config.yaml
n_layer: 11
d_model: 96
n_head: 3
n_kv_head: 3
head_dim: 32
d_mlp: 256
vocab_size: 9741
activation: "swiglu"
norm: "rmsnorm"
norm_place: "out"
norm_eps: 1e-05
positions: "rope"
rope_base: 10000.0
rope_fraction: 1.0
qk_norm: true
attn_scale: 0.177
bias: "none"
tie_embeddings: false
parallel_block: false
init: "normal"
init_std_qkv: 0.051
init_std_o: 0.0109
init_std_up: 0.051
init_std_down: 0.0109
optimizer: "adamw"
lr: 0.0032
beta1: 0.9
beta2: 0.99
weight_decay: 0.092
lr_head: 0.00972
warmup_steps: 358
schedule: "wsd"
decay_fraction: 0.258
decay_shape: "linear"
final_lr_fraction: 0.0
batch_tokens: 16384
seq_len: 512
doc_mask: true
train_tokens: 148700000
steps: 9076
dataset: "wikipedia_en"
Each number is 128 + 32 x the weight over its row's rms, rounded and kept within 0 to 255. Layers, rows and columns count from 0. Numbers have three digits each. The size before them is the row's rms in percent of the matrix's.

# layer 6 attention value, 96x96, rms 0.185, rows 44-95, columns 0-95
089:167063103113130125163179132130133067151084109131191147176143147151104119128092131120128086090190166099142160171147082150130091070126153105183140152106135150148159059127102097140145116119102189127097089067085103107150096139113112157183168121095106132155142135132155058166135139093185159152
071:202175129081095171127110136115171127138105133122110105147090056182092121068119171097120151196154072162160077098129145152158120099136144109163125162125150143139112130134133104097190118105141146182127154197099124123103149132124094114161068115165159157178129147127170169147145057068116131144
071:089129098121141146124148148135113084150157149133092158147105161073158136175142143169126108187107116143094126213177092117148103070142185110155180166173118118048081159152125134144093124159112072109070148141167108099155105167118153174167145127108118124130109119127184084113119097097088140055
072:081152132091128125084133121132135044119112143111130121142097092074080139150119123190152140108164140147125167141128161137182148113138142148133116086113077124100170052128139128146100103174031115139128122108140154110216094116121128090126108125032166106187106149132117116101153113084147142079
080:160064132156119128102132139129112193126092117102060134117136058085135138122136066201141146131154094194125128092092116118133115134115142160132140196130149153126107124148113101132179085134186242125149164125089081167128070113150112124122065131155105139161132115090134116161126138155087154145
106:080211142142150122120125142118131126123155186139085112127111112137162106134161136148149144112072118151092081076104131147103140204186104149081119082186128129108098184131165173155105118107149098109153144177187083117124114138130154094069151151132165106111162129130097216131088130150077113072
058:106080165137111099150146186146172067188130156105096154116192111157166141130132173158142135103140097157119096157101171080141094096144195099153107125147180109144135154146098087208090108131126111105113158195135139148134113165129140182165169148115118056109150134135161184121181120132081134162
095:154072110136060165145114124130138159111118069122154135171154126110062156092104106134116109107167133111160118172133123168148103091064170118156147140129132128199143130132086070142165118119153139139108161117068140169003138108142082182154083109137107137125107142119173084165122119098148160156
078:087177131138164136102138114108105066144135128135121108127112114138137105163155096155127106128065137131075101061081114135096134194174101166103125124155106114119114157139185153142148114092198152127143103102185068085101114161137146075054180139127168113143177117130104127140081077172097075082
070:134090071103123108109114155136169053141080119118144121166132064163118110148078075122094113141187132058136077128110154224132114145113093102157137156116077132153143101132156115107118131124168134122100148095107069123126120179133110170164202121168141133131172144136154053136146147099162176113
093:165088133174051170120133116135107119111172125131076181090169194165121145125123130147134116073122113167130153157176156113124149106108170120125156165112164136115102106138077108214156137109144122106116144069102095146147115145116108178174081125034117188167117129115133092115138069158134087151
083:128074094149122150147131097125105159122163087149149122137130242161116155088087137087115121118149145077117141149164151064055137116084111111159102136091135112172105077133113137148155139124143152067140105065100119139096093134111128133116105128171144135090112125141118013103147144158172118183
122:065224137154166163135127142123143130143130171140068138128113149153159089117153155166151143123080131173067079074098104143106137205163110154118117106203127133125104176132153139152095155077135118125153101167184094093092116130103142113058140151113171093121153131148118182136084119156106092109
053:180191135124135138116128108128119114148156121121122118120109131153133178031122142175146165147151166163152091128118087140153141143145130131150131095127109096210080152142112128072147136123167179141100157120129225142042120132109180161116161078152130103136147095152077072104127127137180178104
076:137064110170097124135140100118106171138106068108100167136172202121122156107115142128149105093075160138116112138152153069104130148095126146131131214130088151116090134140056128137159113142113071102103129103113062148100125158126084117084069135204132180117116161112176121134132065154123079100
070:110184142094113191116145140129159050137148134195111153113119159098139120134130106128118105103099145146155138105126176079128116148164155102166094124093145106062131199114078144203111125100079123152052112199131147130062111127123173136153081139124100156120115176100140151141136080150083117174
083:142099115104094117117117096128123181110092114146191170180120128136122134125139090149133109031129148124145117089169135115069156184101053121136111073118059145180125106156085174052163187158127099142078167136115153146065135110120158169151152124129137160119107114113150085145146099107140086143
082:138148092090082174148127097123171128122134113114154123089142125088151112132106118092117117088122157132145146190133190157181093163070151091156164127175100114123157123117174133143042159123096039112114152135120131106157096115101107198136078129156162161110129130096167170148116033154143158100
078:158148119076112176116127149113136128095109083128086126129148157132055120126114117163148145052147097175160124156108163175155111146122110145133137114105088112192090090112172091119140127133097097097154208142114144121164114067090108141169102172115132129152166129149128103135136244149144191079
073:159164144145210127106165150122131157086111160125094131148141168089123130137140108178151143147128151143069141179141040110089165120139154183103088110127181117114085071099137161157118116121168107098132158141158095125131129182132149058080140104163059105123115103152101117095135218120119098091
134:154127141145156137132082096105144142045122227087058125142139111060127129115139122158116163096145081228125134104110146048093147157163120129140096135127137118128133135098132125117171108086153156124123174109115120205095157089136133098089116109106127097122183095168158092106122129096169147137
116:107150171116091195080144155130173102112118146109168121107095084093156130101170145099113176107127049081140141091092093063175151118101148098187126077216093139140131102132095158124130134066128115087103085148126128108153135128130171118073100127162100183099108132107139114088116084108087129100
153:116101106118112173165253159162171129135144148124162152090099147119074148167095132139112101196149133145153065139142110127134051147121119110090099183083077169061132103105154106118104167132154092158168108151099126174086136152067115098123119121139125164155120147129105109109118107096146123172
134:096104109156148137080132161114114122117116136150147068112126127108097097099098108154112162041134108152126110108133124135166171162135085130095083104168128069116133129147183085149040192177157133115166141190137089110157112075129160223126056133096140128149169093116115141139109163148137143114
129:138118092209192116148083169125182162113162098136120107099108183125134124133136140130082135178141136142117107148124125104128138104139201124158161163130057113129114147158110110147098108127164051110075089072115088143091136152167195177133148102144160148143109143130112124134048131198095088113
127:102123156082124087158088136138089106166074081076109140159116121161174114162131099219134101090146165141125107132147077085097143134155138134183126163122076099140163103158145070115111157104146095176083118200116164127135163165117175157158199149131166113134142138125121151118169100098063104113
128:130130111122101102139094132143152071110103132090112043139134187095157159116123102094126097139127149097134087142145126076175109155151152113099114119119096138123080180087176074123041128123153180102160089151147192136121074171125078204141145157133121060120101103102153084099160096139124111112
121:091134153092124108115090118116216110125187107139195095134142108052162116099119130198118115154099136129130187145137148116098108121118156145124083132101107125079123093147146124133106204151089132168102194110164151146146143147164189100110139133157067180141127117119147051195123139103098139108
125:126113142124124133108134094150064046126158049084104091107122114129097099135142142117077114178150140145129171085118180036218060166134096144145130154121125129103092111115145118196143121130091122113120192086084133122122128145117105138149158096082131107126185169106087129123102098156135147120
131:099147133153092133152109062130099086118117167089120144112180028112123125126112144103093133121128149136128095093133100143136129060129176119137172153144167126159107142093102127124032235136107080154134143038162133149112115096114148135137126156105136093143103169125102171107098152091154130095
130:136098093137131103137157148136103132144128084093161148157149124148090146106114154141171134179140120221145102104106255132148180162124183172173153100175140129137127069133136157086096154150125100128189117070138150094082135161127106132107117152162144132119159083143142080106165115114139110098
130:146079151113120143091160148101182150111133139076106125103126132113113154130111104168149138131117220107121142104113099114189179158068198138100128105128132147162080135136104113087154108096125174143140092102152151125162151075146071065113140115035145134112113118091126104150123134079042099164
127:152148139171088118125148210147129126093133148048158074177116110113083134127118108182102083147131127098132153149109130153128115047173134147143114101091092124183144058127118081119090104154090131060134129176122133149082151133093089079148090099135118103126156142136120203167110130138070148102
126:094125140117133168139106179131117063121099122145109080110117133220070096122145139136142102119156144097115164146114171126109124121192147136105146129080113124135135136110138188056093118106113201054135129037115102140134140094149126117167193137141161146144118164088127139136166109073161147195
130:128120128174152133108080097107139121121133077193111122119118061138131102173117127190108137132131051109099161150123114185155127176105065151112161125146112134147097145197155155099115130131114076141178071180145124181113175108125103184097164107128109134107048129153126112093114181084174140111
125:119090132114121172152194133120051168118138144108103130126087209143178078159132141113126099226124106106133164126127043167159093172134085120151134158166140122164147150099111066076113179140128106078112128130139195128156200098150146133155148125126123125123127121132135122164149139101123166088
132:075091121174091047130163052127159135103142066122081147158110097119106110116116136104113121136086174125101110080122166171122159144147163097125110119164108145151169125148101115138160128106105193075078171215109106164095109052144109145114142140125108117072091147125127115105125080168174125112
133:176185102152172164138157174172143149095106123097115159106159078170131123141129110145124121152109212119122139151126166097125139174101131078129089125101097177128147151149099076165111123154079209148105095098110078152117139168118167199127078117180112140154110140136142175179174143087104161166
140:144139116103102172149084115153123102140124119152150198178099122140057131149164141084169090105175175130131076140144148163189079105134165155094122137125175188085151068096154060134135108103137103096094090127110172190197122139114135121162124120128113163194120135122146086171130122161126116081
138:087171144180174098103109140121127130103111176089053123119130163156126118142141127171110170158096121109096158150125157071074179099119111097121122073148125104151069090140120201162119160148077069108145165141122145098218103121135151115090136153121119102114080031104120119110117160112133118118
131:123105122119160129082143185125087185145116169125129126072118095099188149141114151134085144103160149074121140112110103173146145129157119109135099095166100130087175093077202149114214137121118171086122185119118143158162114203125113156071183152139115122122107101172144140164089181162158095141
134:096140136126109128129131159150122101066166115155110139155142160143076135140117109157104126068145079106162168127148078142078113154122143130061127124191100131124095102112129083130119117124157220150175154080108090122110142157111138124138159153124147170133117165152178140133134127095049096004
129:133074135127126143095080110125153161122128093097096153102142111075139102149177122160139145081122072116124102125152148078080158164134141076108113103123138117132189129125144198124073117195109050076158112120149125125114102094162113094110159110152173128071136138127127222092150113193111164086
130:193164126153139113132077111101139153147109162142115100120084131139198115096147133159149187176104106092126075117119116125202173146170147118117108098116171089153095071135167145146164211206153182170081153155124106120133116113140142100120130136134162159068140154120141179086159130089169123108
128:156102137140134131114167183109099115149158125129150125150136155125167150167121111200158111123152131127131053112125138095143094051142086154096142118126073145065149119171097113125120097130062173160090063127147130123112133125105165114131170143081137116124109108116114189158126009096197141124
141:159144084070153137143163089170178138112078073091227156158104140118113142138140140171143087149181194083143160145120122119115090095102113132134135168127082159174132103078172146093074055118106154158151158098094158136123123090139128123142111128078133157180159093117155151137119146135163111079
125:128160109131167080121082122110117133176117070112089078119131165152139142105158121092125142155171112150142137084108130163054133108108012090132105123169111148111184047143119055167153120143121104103146091077155122155097126108131093111090090094108109149113143162076154092120148171100130096122
149:125085115176098075158176198178178117141119121126164109199116123142149121161169116043142052132147194110148142166150066092124081119149118165154141176173122183121128128144147112116192145135139095136114110089116092137105104136073121134163160152097113169124121109118152128166157146127189128130
153:136079096112109153158209115182135168142081069179130093204141085151124157136158105101131088104167165118158128139124149122145063101115152126111143138081123133127148130105148073109195093112142112114116088095108167174139111148078159108164103152152121134110109132142160094159077075063144169072
125:158117130098209162130085180100126139123147136129154117089083050064082115141126132086169151162103149130102182137129112142089147141132112146122100101127145080092069083116073128148158180100052161143159100121123150129107145133108169123128145135110150102087108136083147169058142116187066106102
123:112068112171143133116075163143092110166099104186153188112221219102100134139131110151130138174134099136123162095130092060088170153127116149137154127121196115155122112161167134114160121132127170149082122171128164167160128144115161099092075111111112085127085186111126122110164166138143097149
139:115152196129153068093097091108147131160104164142072119076176136120106174125120087117117169148125163181116036103114108141097141146147126132184119063200146100143136149134112204111106150112137121113135163129117130107136192166148160117104130150098102122134110178084138143103118173195125182094